Weights of a small transformer language model.
Size: vocabulary 941, 13.8M parameters.
Each number is 500 + 25 x the weight over its row's rms, rounded and kept within 0 to 999. Layers, rows and columns count from 0. Numbers have three digits each. The size before them is the row's rms in percent of the matrix's.

# layer 2 MLP down (transposed), 1024x256, rms 0.0625, rows 888-959, columns 128-191
111:489514522488513520489487512518476493455544465514511517517503494475553491492534506478519520481523542455476481509483506486484492492505476505480506511508496516487510512466482418512482514522495555
100:505492481515474505506519563459477530473528464489524482511481498550511478497482479510508489481527516494516477501526474527500474488473454547511525511486491556475493496524488494530501543431483488
082:489534473554495505527486510497507475537542486501489530529506473505515477513507557455532481505498506515536508535482499493518504521533518472475529524527508470457452484519493486513507512481478527
065:494497507528530512477509475474470482485467502522516474477507504482510455478461449504491504542503525503470491522458500502542475498523473514509502493504497581504494465497510505523467505489487535
103:515489554488485501497508515483538490517508494505499498508549466543516497491503473443493494478497496498520492520498524491509490515479485496486517498527502476522522497518506458445500496497455515
088:508467544539521470527495509536473512506516497481514481491497502474514502510526521478535514498511514482540498500501463490471520507485501519536514511528456493528527493511481493529462516471488478
095:485523461502516496469512510524482481501507525523500497532509499464516526461528514498486502517518485551476531502448503514486481477467508521493506508565500475491529492519509494480495466500527539
089:482435493521499478526516493483490472514518508537499503463524473508499494491476519540525518514484495498500511532499545565499526505504510495502512508472485463512514482470484501506504479526481494
109:510473470545473515530499492506518515544519498515540487484495528479468473483520470521513518534488519513481519480514513504531486504484495518521533500499524459503472477452423494534493502489499493
074:487527493495478442510519521482530485534505516481444454523485554519517511507553452484479510507498499461483499518499495507490441489490529452517463484540544481464514507487517487467489490469498529
116:531499496538523460502506500490488523477494518500492472486455510496486490545502524482475486533479504505477495497541539524509516509469504504469505514478492494480499451535500446477494500504505478
110:491502463515497518491486531479477500526465522496513487506500476482470463504517494510508527483476499469483496490517516499497537490511525518491519508479519496515459505524500495499504516508514478
101:510523493524465490497499507470500509507533530452528522505469511459503483497499448456441492479523509498500477498522534538497492513549475552501465499491530477482486555490488494480489478487499515
100:480487510492474494488506501492506497447477476512480483495487518486497482496513542505550477541521506488512485519510493471495498495506461506491519522471507467525481473508529479483526502505534488
092:513489513527526538468526491527515489485464462517466504509556485555520513527514529504480570468480505493452464523469545508505530515491492505502498510500508496487460536486486507487575471508527520
108:534493499501525513506489533467514502528474517504502510527498504523491483511472484508457496487456490513490510502495491499519496499467494533497497446519479504502507487481499483442512507464478453
094:496498523501480481482501486510501525514462514548508506520484493503473464505517523478495515472474469466518515459501553445511502496497489503495529504504521547476541543470490518532509522534501514
119:528477500511506519472500506513499516527503511510497501477518504480520500498502475518505508513502490492497509507520501504491489526518503487498498501503522497517499472507466511476503511514525505
081:502527521474515524528500517511483519478525452520527509487495495524496494472491447520496503504531478498471512506503494511496456495494507544500515511490524497496473496498496490525501501520484505
118:530489448501512499503493517525481483546485527493499515526496519522452501490482505510504499469522504548511507509518512529471561459472508523489465509487500480482531516504470503492461489539505505
087:488476516497462500501499490552512489504522472465477481494517475573489526489462478468512487453473480524517468507456503485511501529503513487495501477514470448484551481522504453488514532515505479
098:555502498485456507483489479523557492481515479456501471497492504488504503520508502494515448469510486518525500517469526509502493530490478531493506542475508465524540520499508462493484528528500503
121:531526510495486495505523469457496469494513442542497528495519494488522482495490457474497531485521520504512475490480508518478479529519471501491477566484488499465550505470470497478527496505434491
103:492510483462485520486525507502492497521542522503490507473500477480496506509470491519493519482498483475482518507502515506500515476512517503501506488504490499525500514484497479484457529504522501
092:461510503495517500484461545484505503539524481486475510526491500550507477517523468483520514520501487493480481493529487486503471499487491480523560487523513505490468496503505505525490485508497516
082:525524499475522510516512504538508442531470499497484515484507514529502493497498475504472484483500503502521475454512499502537542529473513524514490516506505518519496502510509537486479501494479473
098:529503521521514491505495458499557511488514471501523521480505490508479473492459499523476529489531539507505498448478464495517463502489519506465448498477472495475497496509487472512481498464489519
121:476515471483511492503507519491474484522533527453482500506495507496503490502482461459505472530482484516480478538481492473530531466484537513505511489486488506472452511500476480478472469507515492
114:520479508488541511515506478485515540516493465523496496512500518542500481498520518531527493502498511506509493497503514502508502515517481481502502506482510493486503496519500491494520510493491496
072:511496491485511518492524468483477494531480524487494509510479520507488497479510506499486518515499481463534515508495533449503502504475505514492479496528464485478522505515502515462496519502482499
101:502493541535536484496521499491525502490483514490505500518502515508530474469527489492504455540518487516487557518517488521563496515501505476487507493462484492494503512505504537504515458507479498
101:454482476461499541512546515499509551482511509507494482524513498478484478503490500511531516489488463501486501496494471493500465520480507491493521530507529507507494509505502491505489495513494512
123:499502507502484499502516493501454513489503502489519485506486498500478504494454513487494488506511470499487530529511504490487502446479501495496516479515497494514513472525519492509495487504495474
074:530510528541513526503517441465513487459529516534470497517502490500538481508522520494526491503477536493530485512498513462543558525503491487461512508486487497498506493519533480515536504499506506
114:485468514506473497495520530521465536523527516478483489500507526477562493512509459524525527501493489519507491493500508496497497488500503517511513497500466479508502515508533494484530512456515505
115:494553513483505457501494513486549520524520514514505498476491503485517477473480500533474488543506464509490496529458501495514540540520515464481528528479518514520490530502503481481498512538511535
114:506507461489499477483486446507535499465533524482552491491508467470501459483486505505505509515528501512503492473459446417519531490496525528475508485487514512501504470507495502471490540507520492
089:505530511541466528519446501532495507485507481519530489474499518443519500501480505513468470525523499496534482500489474507511473501515495511482533491518510497470470505424509473509516525517468536
105:503497492471509511533474506491491469501504515466506504496468515505496480501528517535518487515517521504529493483489494515501487504519494460497518502524516514480469521512473502484491496511498490
089:524505513484528459460503482491489483456472515506504498451502520491482501486538499493536505534500463487505512466500514481491525538529487483544465524486487462508499487475450484479497482483495492
087:502518520475498509467469538489457498488474516514513536491518483500477536468514479521515507493525515524485515480512509496512506517455511505500460526500481435493502497524590528507550499492474506
102:498460513540485547466509459527509524477489508490512507479455533464515503478488552459501522481492470546500539491470487486471475493522458508492460462505517526526505493522465544484505501500468518
093:552467506484483519490494472495459444510499512470489502514492498536454499529499532522480501518486483536539527483491496488493546478454508508535490528491508530513435488509486528484462499470478537
131:484488507505512539506496529476514482482505505501479514504511511484480513543479500479486495497485540496500469483538532485508533524503487493531494494509468492525476503514471470530543523476494477
081:506470500512449497511502538489502523482521487504459534497476499457498461504519515482492449471503484484487470491483521477538495500510521543530513526524523512468443522513529544494500540521525527
109:518474469483511476520512481515452516498506524504489534494505517485508519527479524502481493448515452489500512508518507496474504467475494578513532485525539569505506485504523468504458516476531478
110:510493490507454523553483497471478491480501497487479515480490521536509545521481492497481461487491499552544516505501516502479515511471519487516513508506476503463527491506524542505478518521445524
116:481515499461505576476498520532503511477544514479506490480494494513499493478490525539479504493494513504492523498488519507549467504475526495490486508516485534512471508522548500504506491482488497
086:522525439485481511494507456500492472503522507536480491492496486484455488493521556474496490501492541503523456524498513506518548542469522494496497505478538484489521512499517498507456462529454486
090:501489463510505492517497511489485507552522481508525470490502492533494468505486520533494526500511526480529510502506519510494477505497472503497498516499519485491482500512529484485520496491488488
075:508492513508496527507450532492500529519510477507497521508458483531495508480475535536482441521517519531461538482523502539473488494489433477488514546530518452524476504506498495483554497540488494
119:462489486496492513516506472530497489534497536510477481522512517501481523504524489512505479504487483530493487484512524522503494499485498518516508499507481490502499499509512517511493491484537511
089:500512505528469531510513495501479486473535493519522453484493472479522504498552490482517468488489485476503497482449506480498500510485511481475519535501495485542576452506487479507471503510546534
103:540491482503520527473469509502520489500499452502520493496531487476509483492532458489472489536538486535489512496507517504550480473547494488480526496512514446515488478518512514516514468505526527
085:496472490483485497530488510478502527548528476497504487438484507469531506494440490496454519495463503477493504519473470512503475491484451483529525507470480516502520495474535502542474484521506484
095:532480482522463513524484514536485507495530525480485510468512499506486534456511507520523515498521517487492507507505496492517498524516473478489515501526551476528478496519488456501499492459529565
087:445507517464493511469490479484496474508458516501496496533479511465493483484490542460483490506503490470514501502465482508509471519499482469469539527493518498487488520520526498505491483507505494
082:478535557530500523505472497523512490526483490486474442501551500488494516497516563520558527518475535486505482502501533529506536473497518494527477505508527475554477497449476514518487471490526458
109:486513472465486497506516494476477485509478503559517548515508467548497520480468496473527500495442529482523504469485477457470566482509484500494472500526523496514463485530514505479550509490479519
108:482474475492484510498516505515508521467568526492498506474479521489494487481511563469489510503492487463479449460487472449476488537492532512501490517531521481522468481507544510489478549523500503
105:509427458518527452441543494488479504500490502543489449520496469521505485480536541511509505514503502522489501495492486476492525532476502529487484478504473525493496517491531505519503548527487505
100:461469519497530533473480522485498496514524508465512470510549515519487545466494486486531485501445499524507491488482504526518512502479501484483541517474492494521477498513494530499509457498472512
073:452459558526491494466466496490492466535539543470495508506466528550516507510549527488489494454474507512524511538498455495531458503495505516539487473509471533511467478487557515471519514498444518
096:518502497509547525547486505480488489501525486504476477517545493485491502512473457471479447512447519500476486508447525481538531482436515502476503493453486513476526507519542509526477511489532463
108:531491509534463507534510492494498479506476492469500491484520499493525515525479539518500501531511456480514474520507497469470469505508504497502508454499529524484481497482490503468519510508495476
099:511495544483526511489503495463485535499523527531488503519495494466501510516498546549539509470445492493479493486518522506528486513533478500499487465532421542469520494505515502501486502514487482
110:480531497533480507477498519492499478467510495473494527466517487507522527492530468553496511514521507517500522531466518501507531559517473469500516512493528494515486526535480504495530527502500531
122:516487513502509503495540484470487540494535517517509473535492464508532484529435493528545481506474481461471501500504482522487487481527512495498493482478452480484528494540492478533492515499506476
097:459530514501512515455523530499498545484546476488498519505500505521499461503517502497544507508488484468501527470524490492485487510492491464556511526478537507510510493496490520506519437529525506
093:456514501495518461503526512469517513458481520509534502523458476509533506513515507501494475498525540480523515522508481507514521510539491512465499555532528558461472502487492496509521519489498458
103:513549480524510507513459509474499492451498503460469511527518471509463467472488473507479532526509517525513539445479514506508533499487491507486519545465452475499494452505505517533512520534504497
062:496486517511433509521476474496500451515471510477480475496530512539496526537477532498501507519457534470496484517533511442490501480453483473496484532511498458539499498509518496513534521494490516
# layer 2 MLP gate, 1024x256, rms 0.0672, rows 889-959, columns 128-191
095:481509524490495479493496488503504517492545488466508468522550500490496483481471495495512506483470496479551522433511497494491495492517496521492504487506562477519510503470471456510489499458499491
077:512518485484492505482506501462527502525502478546499517471484522496487503514501498475538511512492516508466511507524499519477518506479547524532483518502501524527487518565504532505458503533497487
067:500483494472448440489487531507485535512531542521534457483440466492482474548548531455494504476508502484494559529500506487464489463532516478497496552494479510504486504514513497522494517495509502
101:509491525467525465502510451519480506514495511450503497527532522484520538501506503496482502499507441493537487499517504503491483506535489471459505533493491459468501487504516514538511551488472545
086:508509510516504516517539528535545462538507498487467542513514496478484484443459502471482497537508509490525537552503533481510500491455518498507472492501494512491507514531534497475559476532472509
091:529502451507509529520514479497469507501506477546465479524539476509481516493445483508513519514510533444480467488469464463526510483500486520537523457500542506549472497501486462512493506474492506
086:490492500495490468491465481476498450520538493504544475461507464518517471466472490526529526514519502572506480498508489530513480472574489518458491516502491492515489523521484524500490473531477495
118:484512494474519479463542465519485508492500539503471457478563487481541513505500507516526518502500463459500486503473494459484502529515456481451450515488463508548534468516529471495553524478473535
072:492483480517521515472553495526476482504528485538462550528501523515479483474493529484526526526529531490532507524483465468500515480538520532505486479476473488508481532474501503496506538496528516
122:494506512505513482534425484503492531505513551505516488442473486474495504527529529460538550473501496516463506505508497523468510528518537459479491523497463463480538485517527519523503501581520538
108:492494474466468499528464506540488530516497521485483550452497496494500518494503486462512525514524457509521544520518465508518474515502487494478514495511525493454477496536532555487512460543542506
101:483511517486459481532498487495504515523510485478470572532491556525508536515497502533484498484503558522503515491494519504554512494507466493514542519489501480502479514496491465499525481511490503
096:491506508467483516517488443525524550519514570474481527497505479512483465505584483512470498474520492508496528476534503502460500489500480489498476515501484485507517535555496448509522549509474538
087:475525513498457513484506482509514473510485478486459516510538500476525487468501490503469494473522483494486478491479498512511529513517466472486486542519485475460492534493502490462547506505503492
103:481478461498501478526446462494527480510512527529475527470499507502498506508528483502491509510507512491497513517517485496508502498548488489484481518492504494477460493537503527506490523504487516
089:526450532529493530489533492503524507471503516471474505560507519467501516502537502535433531503490504519503562475521449494525495503472526488516488531532543505548502515515455515503534515498503521
158:482509504490477466554531487517483479460478495511530495524482460509491519517487539481478504477498494493493463499490468510533499460475493531508517492520493515467512514486540483560488469472480480
080:472505509495482525527489497476497521491509500453459538459527454471501487545491472487502535546491507498508496520520518541499465525504504465523515468510457500487484508485488476505489499473480464
122:502478519521519516491499504511489485475500528496519479513482517502483491451529485486478529515505510476511498508477539466521505484495446541514515507505507506502499466485504451492501512493549501
082:495535515521453493537491482519488476485530495488547512444527487498506472495516481516494545513438489481504485515479546517506494500466542492500500497469467474492509530487487546497449470511517493
095:507516437501518496529481479468484549503496518530498524505425484506511502515556481462501482467515474518535455481471493494492468511477541509518522536472485555507475471496489513481502465526497492
120:497497467512517507502546478434478468546519528535548489584475520514459477493450488520497492529510499525474454493499456441547529445521551479456490533514482514537478468481474536471451480463514471
107:505557525494523502455445535535467522514541509481473504467450509504476532484519505505507467490467527483508514525487515533494527483552517484526505518507444478504508519496483480486493516482515522
084:487530511503540493479499446484508509492531504473477496483523492500510516483518472477474548526523528527494479473519571481512483524518481464481493492578492491510511509475497537509491522536480517
074:510515476488496481467514464533465509518443462519527497492486510462527497548526498489525509494478461486511493508517524467503503538502504532435505529516485470508500500491515552511510526494516486
092:472482490496505522525513515510518511511490524470496539509529540505500502537484513505457519523468533517533495472493546475474495540525437517522505493492514504544491516458480543527485505461496499
123:503486511552511477522520483523513511513494461478493512508468496508452476482460492495507495494489471481549537545484490479530485506444489483512523483496487481495450515497456522520481490466495482
122:485510464526464494462498530469494504517486502507496480531506490480465494512498529517514491478488503486487516523519495493539485513528494480452464496487481492498478537476515482475485519471501521
074:486486543480454514506519511497519523495491503535497531481522496484521555486510500533504495540531533511518517568518512526483500470478543500504486525521485491535476516467499512486512483514509488
102:473526474450527489489525475493508492506512525540489528511513507527458512525514488485561533508477488525454498520493480486490516508520502500492459466498486475464479482512492467469547502506520511
103:433536533462490499497506497495525514491488559483490497483532501473505477537488495491557424457488499533532504487531449501509463519512467478491529534527533464476505506466492481489522540492506528
116:508475500524497535511493465562499496525451520498480511493492512485502547526510504510544482475483543528508518494511488470541557533490470456486508510542508510524508509484511492521503515494524490
074:507518483496452480442501495455491480483451524486557541501481504516491481465489525509521529479498500515466458491517537510478512460493536500481496518529541513493479514489502497525540485534486481
117:513536517489518472487516467484518519494508506496525499542489515501476504501493505557513474479486504512500552509495486500528482514502465532515507511485513515505477518464485584536536460517508461
104:542457487523485531515502507490465482477499492537498506474531485498559498519463453486526465507507560480530526473488493507493450447513492535544477524479496484496533473498516517526492485470481479
115:539525540471541453514528470513458457458470516510519505451474483526477515490519500478505436502476483458474470528517500532507466506541474482530532482504483451530486553511516499498493506467469500
092:494487513493499485489459447532493485477506540515510517504508460496525461451490528527534494479496510501549479487477481447482526529506455510507487479520487477485507512497530481467490532498490528
124:481483491457526482528508542507467465486523552469530492501526502528520501498489528519489484527533500533520486477476474455526489480519532492502518495532468532469479449524495478527489467518480490
080:474535444530518506480533528507496522499465496476505510565466499531492508493513513484506511533447488481505528507487489502535511492492491506450494511470511509531475502520463520504514497465480475
085:492504465521505496530531498560470514511456488459506532547467463506505496457512516505500513481454506453543501485510507457548513525492469486518486479508493473467491499499490481520494530477535506
100:509489529504499494467509535443490525502500490532459514501505513482507522511552551547523534460462489529481523531492509514519509534461529495486502458519469446480526508511498503498514476562525484
088:464489507455504515498520498476481470493529500465442509508506544556508493520495517488500493548536464487491514502516513482490502514495495485469496501491514473541487455452467501520512567466483539
140:474489499483527517503508487503517478478498512465499509519488479496510455553491485472481486526507530486494497484513549481477469462529503483511508522474479465518492509453484461500491489427503509
079:478498448479488478479528499526509508480469550540480548520516510543539498538455502521493506439479497485533497516509466455511471500547479475485508523472497469541502521492471494551469519493467511
114:521497491506488511534491502460492480509513494525500491496506468532535538544512498515539543506519517500493472506502506537497497567496490500509468519516557514476506513494501521510506524557449485
104:459493494484502542460515472508503522495492534530490494451543514468512540493527511521559476516505489525485460505454461502516514479515542464487461535488525489449501476518548521502496473491513506
113:511473526513519513496469515551493483498498501515498507494501501523513469424488515459471472530516536473473555535489517504517505489495506469523493500536489506478509472551532468513497490515505494
083:497508440513508533512499500500500513543492485491506519505488451487490463448506533507529531501494496449545433515490488466554520490516572526488494440473465459508484495503529543456519552506553502
090:489534553477503526459541507474482508493500481477470509475497478474502490518461457542493470512503488495469476499498510462483509474533509485467464531489539506523495521495504501495478517526469533
072:502492506500503518486506485487502481475515518531480477519510527477489482534521483552550437475473545513507464476499533511493490482508453482488467487522511524511515514493500521504525469505551464
132:546518535540534503459437548482511528468542464469563497498490469490508491493516532478520511456517546441506531492473453479464522492515505489523493495513471505478505486519488512514507545487446490
084:507474549526519520452499506482548439492495447491455492501493514507460485494498496519486480464502540512515527517468470533482515476459466513495501525523502533499493497521502517478472487489459467
104:523470479524456451515514493481487484523477458499496497465445505505499488479460498451541526476498534479454523495464548472504529499485522522491501482456483549467465536524503485458507516503480472
087:508501492478508497513491514484531508501481469465532554483524474523452487496517496489513517526510484543498543497498532494495504475474503463540506467506499507521493531520499553510492463505475521
098:498484474473488501523463483496493492537496470509496555478539511466489511487528513482503532534509478537534525527466460487492493502569539461459489531511481474477502512526519475518489521502511491
083:486489513526486481517508495515490534504581501484501539478454525469512468510454513495528506515491465531494505490511491486452530453495528487511519516450493469473477474519506505503509485495473518
077:483488446492485501506556433476499524536502505465436440491519486513511507501497466487527474483516517489497508487497544465496483511536490463561515472506448493459524520479482539473456493481525505
101:484484482486494466522518483487499494523482507507550529524511540507507444506487509507496516501519525524522548446491489498492521448495478521496504472487533508517491482456484467483523485445496520
103:508518523564478516542494450531506448514498500508532530480533491469494507512547485525519462532513466503531566499481512517497523515501517466493514467521488522501511514528480497518527457458497524
102:506514469479497501483489510527529514498491484492535521462499509489525487509498480454521481494489475501482491502511503488501482461490522517499516504457464500492509488548512509434481520475514481
097:548478526447520501478466436501460452472515494501500520495519495482518507488478518494491492474464523479485511488523526507508481517530543481526505480509516493502526452526534509565480506507439554
071:526484492496512531535515492527480534561459507464525504502484499499468524522548498425502524518491496504521465448515480533526539536469523473515511476539520559513516530542471441498458484481526467
094:513502505508504515448497533505503456485486500514480471507541459487514514523518509502542500494490520485506502477465492479481508522531527504497485484522482523502588498495520470574527526527538479
102:486483479496545526516507506523484513533477473497465520502504429498533509527526487483543533538509510456481465529500503480506480539505483509418532471517496503477521517540481494481520504527546509
093:510484516514501526464542491512488464475514494471519464549501507494474496476524523478532520509493530486507508522511529448510489507497471508485500511497552478507501498443485510500515528470496522
108:517486493537496516512465453492492468491453522488480489542532525562492515481510489510513517505542544473512536483531511501520524478484451505505450513512492532471502464508458504519456472490492491
134:486477480495489467477483501563445478508485497503552493524535531473513476529532494500514503515505441517542473511506509500498471552514486471494513529503504490477485449472504497510505534502525513
090:499504530482493497488496472511475449480484486514488529491470532496487489501545522495496470508465484494521476501527519547500445569488520486493481496535482518508514516523501578495512520548473475
090:488460503462461476480495516499531499460516528474517495497510502527509515497517467537510532467460506520488521483506497466469515552474478517507489527551503510458513491461481445515513500472508478
100:490495470483494485564473531494475478525515515520444508502507482508494491495499514438487523498507503452503489525509501522497511490502478463489513499472456487489474477540508483520487497496493516
062:481503515512454508511488493511471499496484458501484528482508488449504517523481498513519529506500503464483480471505504552489483474471492492548497479475500480496461516508513496517514480494509498
# layer 2 MLP up, 1024x256, rms 0.0651, rows 889-959, columns 128-191
097:511516480502450467490494507481498482498474489505547471487482511516535484507515487476542507510526510510474505528464503504514478469495472456560510433436532476516518537517500485523493518485484473
078:480493555552505494512450486455492531509512498476527505517504477496488505540526514501521502529506528539522513520520529503531525487461426513512466559508476501482491483512504490485488478518491506
063:515514465502484524516507533484524475509498472506473542549498505503532473458500505481518529515472466485501483498492517504526491475479528482510509445524502463464470478526524537449502481475530480
105:483499474475527487503479473528468510466520540509498510557478504480481446494515498521486489524493465498459553482498433501504477494496471459431523489495493489483503469515457529573493462473495514
086:503525489495520484533534504525493493482514508477513529527492485486518489496460493510494474512543423541514497434495487510535485501485482464496472512511519525525501465483489484505532454488505486
091:498461503495476489443511534521491536505504500485517530520488529448514549546531545509519500496439482503472494496476502486497474498445486486515503506523522496469512501499501519477497468561504471
088:496515572492528544497527470567522489527491464491462469499521539497506512494502499476536511513470508472503482536499535452480533491452501525514515519475503539481519553492489490517490485483533511
115:511478492553453539521477511469499519527478444487508527517476512544496496511506515465558493498466515552514528537522494524513516504496514504539534517524532466444511508459472518525486473517546456
070:532447519526476513460504510515478524533491482514494482546490485508518552473506498538491540522484494492458485467491517492513523530468485526502496452536493543547518491482503555492537481512501466
120:532480529528482488454533482502505477470463479536505462557518527515507483461484491534479500564542463518497505496486499459510496506464535506489463505510517541470491509529501514483489526462478496
112:489450501540488502487497532481518485508489515524523484512456534492508539490506521481504455508560524477482479528480514481449558474489527520484473562461496528526497478517492490478489518503480501
102:504531488464462475504507572494476504522534507531512503493502494509488512514495517508487510485506438495513497520528465522519500515499556417501526501501496489481529477550512493475505499520488520
096:530473483515508536511517539500495485498450499540497477526509478483515514516496510466519489552448521440527518538496480488490477506490494472524493501487502472467574435511557501505485502543500494
084:502486499504473483503475461489456493507465465556495499512500535480508492539479502508476506492528506429463519517501460506518545495510537486471494487464467489503492471469502512539448506488537481
100:492467502504487503523484474485516486497515496554498495497480491488498486531462499462442510522475484486463532520533459525503477459521526528482524494476530510469468501491478530502485553494489456
094:484455494489487539453485465480539500497507497492446507499510515506504482478481514505518502478447543484543525484495487501506496483515476502482526547483498537496514526505522565509502483516489472
132:464528514467464475510507497499481504464495485499530486517484483535445526518501507487460473472477486487492465482481486498494533462467510496523511465500504536456500562505566485536474487440470498
082:453513485488531530492492503484521478487479547499523467540504520513460518481513493507486511467496497529485492475459486459526501451492455534433491534495514514529485502435471505477508482470490497
123:498544467495475511495503470522475531519429506447521561539474473511519511528535523516497528467496493515502472492487534497489478508492505487511453555521464475470531532445515482486455507503503561
083:495514527510462489509497518484490470507526459496478444491501497492497513504511499548502492497548477524531511491452508472511500500510473487511459508522469535495548535534514512483487476516499489
094:554545517496511498509504437538523481500509529511473521492469513481505500469510513525527443517525491470497470503528468506458508523530491516473491481468487442504536488475500517523546504550508523
121:530489485483531487519549480477508481505479514504514546544502510503521484456469490483466548458535499485513514501505472527559488465539458495453519521472520536490476504438449475484479503493528482
107:487526539498490493462468528553469510499528494455486511466449528494493518497500506490495474513469545482524515519492519520498515468536514509517493528511453489521498509507490475490496492497510515
086:472481498530529458469478523453465532488463500521536473527524509482479447485475471467495463504492458478431527508504503488517512463454454501457531484506531460467432498456529538511519499464468482
080:490535492513530489485527455477476492499495489489509512498494517530523494441524460524510488486495504486520490498506477504520503484548471506519532502481528493514487504481463523528473537445474528
099:453538499484484474476468522509480488528485482512505507488439548501477506548463496499517481472542534525459497471511514519524514483514520480528502456474486509524499523494465518486476489482461496
122:522544497474470515539479509448499496512515486483486517517480510485466507507513542484524514500556478510491495557496543492526493463498507465510515523486455496570467482507497516493507518521478504
129:520491494473553497538498462527495491496524498509496507497474499506530526471506471503503495515513506494507497485462494493476504515500466538530539501504515527492510451516455550487517470535505457
078:488485560485414478471515519448496503525507501517490482493490538490516480480547520481519503541524530498507528522516507546471514472452524506506473471462499507506459520481482524556458476504484519
102:493495506499465520505471483505507530474511539509511524463506531497489494539558515491541524502481460537469498538519530500502476532522487471539502485525496512499498513543522498445539498511515513
098:421559550446499499518520486517559521491498550479484468475497516480489463537472495494554427471477500539544482473533465547501462519503489459462547527525515465479487506488487492485540529503486510
124:507495524506466544525540467553487503511437538522532508507489509485492535539460507485511477471449511527512523510531490472538548499480498484469556503528526507523505509495482482504509524501531474
075:472521534490497517460496509486456523487485516529511486505484552525534478498517483509532519492462488535510416505537506488497479510515467520458493507497467496513504494491529490551531503534491519
119:468512526494486471499491538534507512490469487482461539462477472445499498537453499523462465528483469509537546524461489489512511508524517479519531505514493468483522545537504445475505523437490471
112:471565522494493437477468500539553499493508532486515486515487508486446481506516523528465507489536455513503510566477492488505533550511507457419498500514519528525461524499507495469508505519545522
115:497524484457470482498558475539457507434503478512508501494473519455508453507533518464475535522493535513501509479503523464517476520513548509487488508530518482502502513510514516479497558509490494
089:500490496513528495484486524485503492499489476525447485505505544526536505569517486518539458523475475503492524515530468529506460516544540480472507546503468507527529468495494557540487473496451495
107:519521491505478515455507528469523534526488456520480526499494497485504525501513488470503505477489505508475495534529542547492535517504488465484471531429517474527505524491528525471526552472464520
084:487518523508508513499499482478504474540495476514513451458516504500497493580503434489498503463507507506444457529531487498476466466489483487552534481508475478494523515448482502516481475473534467
085:528501559521484542479511481498543481505483498461501523524528544500480530507486500512507527494495498538509543482465483474519535454513510561520483529464528529478505511459477480504478478490471482
099:509509447491542496535483436536495537501516503456542512510472515478478438501489472479443508492525515500529519463458518479504524494511498514520465491471527523497529497473510475474522507492473525
091:500495468484468492479534506544525454500471478491505537518460504533508498501523526464530572539485486465497528487510519499498496469485490486498518501510554493509493500492497515514516527513493473
132:522460471500522515485506510540545461488511459489521509495481505521458486483469465497498512494499549497507508517495496503504516475536492520530543497467513489536516527434473466496459518488471507
078:536484464541498486511463498481496537515505469487497493501480503486477527479498464537459493518560475501519468521499573476524489524494498543513538487519531579503496482506469481440510505494517489
115:489529470473496478533512482506516489492537498509451459515523471497490506569504512517480492504486493498520518496487481531473523470544450521485472512487525518472541491442479492536510498480488530
105:516519529474510469468505501538507490513498531483509566484541518518467535517510518517511457451493518503504515516515476515486464535499503513522541534493459467528517487475516513505483503569473548
113:541479473505464492499500490504494518517502527512535440461463480472495454497529498483485510510461484500492527484511486489468486468489539480454494537472500490520448470518496500472512483459567493
083:487519520438477505499494492512495468466463507470526467490514515473447508543514495487463491486436502513490543489492527518518500533467467528507486516508482493484505527464493507496519488470504543
090:519487442540522474522483510516498486539504497544497456492500508497484470463545531503508536491550531510526505494489504520488514530479500479519496468525483461513514471516484502521513533490509494
072:471573515504508455506511481516547450507495533502490458503456488531503490501474489507476530488506458450499471533497498502482510532521496464491487490506493495509479536513506491486505530537512515
140:485483476476463498544551439509510481527474530532444484491507525484485517506476465532458479552483460567488475485528538515545472497478491513478514504485533496530518513489510456483502472484550521
084:506495462531479518501505504478518501551495488525511478463482517470520467487481500496502530513520512514496538503494522546475505500496490542449503516492515532550467469507501547492494449485515489
103:517487440500511521486509480482519519485487549538481516523453494472539530495514518502502520506553504483501475502499490452503529525517471505473476504535474506470485502478524562493507495486503487
082:469516507466475502494510520499519511526505511471509529462463516486459503500463516468484545510492495545489522508492483493476484459491495474519543487487459485504498496494474522506526459535469480
098:505470487542505508479509514542492538486517545463477482500457495546488524480523490535511508449559526461514515457505534474535520538484477525538476466518508518527477482492503504447514479502474544
083:497517501513476546487511506507485539523505453473501544497508538499473505461445496486510464490522509464452505509504511486505490538467484467488473519514539497457462485455497487486516499536472521
079:485533501428520464490460476520513498508523468452436497515517457494490490511508504499527510510474506430495462518492529516537528531527467458528493518480509458491489491457488528463518514487504495
108:485516445513509492492529502489470476506513536547508504514491530524526487479481489501537517503477502515466507524499541418489512521559503487464473516514517498446473509539516513516495530499480510
105:491495516486512512510504540476519513500555532503469518493453500524490486477458503467500567447474538480497480475482489472473502475503517518541466543496507487504482482536509509466462532502505473
101:479484519543557512468509566556508502488530459509472481488509488488529483515513536530477458513446520481534502545506511457475487548462488496499491491513489491528498508514507503487466498475529472
102:522501481475500511502505444485469474515529469523527476517507518492491459489469519513478501524485486458486494516495521496533479431545526504476513494499493474485484452477518503539492473505481522
072:510521506560492514469499497489476514505481511508489496545522468500533506497572503521512518491480485475495495461520510474494508506497484491504476512464510520495486473514499537478503483534500457
093:503463490543485496480473536442483471525484474497500498508503464467504549515480498503500479499460491521464468458503474523468520501520522500529540448458511518524499497508506510543512472467494467
103:522515496485484489528473483555512419510491504496512529490519470475477479538477486493461466524527499490522490494526503488493496481519495513513462519506529492506516531489516503475483535491477526
098:506508488480527521523483471486467482507522511464466553480529512486489543502532512558541522467516512497496520472489508519505467506485487530496479501519488510493507484536490525449489491534552490
105:493472490473490471492490560495514512543537489519500516447476498459511527501519494507520517502525471526514505520470510477483465532521537452514516471498487485549495509531553497501556524534492564
131:494495500519499502506456524455491550520506503544481511509496460445504513509468560498491520476500514498447499466466474552456519496490525512484508470504489509521516488548540477518531498521488483
093:455558543484510425498488499552512481472516522448529530496531532515492492512491509499515532474516483499502478503552522519471504514509453537456503521493491454458493511480493509517490490493503505
090:489465491508498451450490492503518530473491536486509527489446496480518478502532510524531509497464529495489518476513565492526502502483512530529511502466574475503477500514503492487498519478469472
103:492523412540509483514472477438509483495543497525523466523486513501451469504537495497511563483504511498513511508520480460519516459514532490516517502492515496512495486501535487482472480500533491
065:510518511519486501520495507439494499480512500508499498501538518496526530444520512535527530565508482512493515499503487507507480530495523487554468502495462520507496525493502499493475493508494543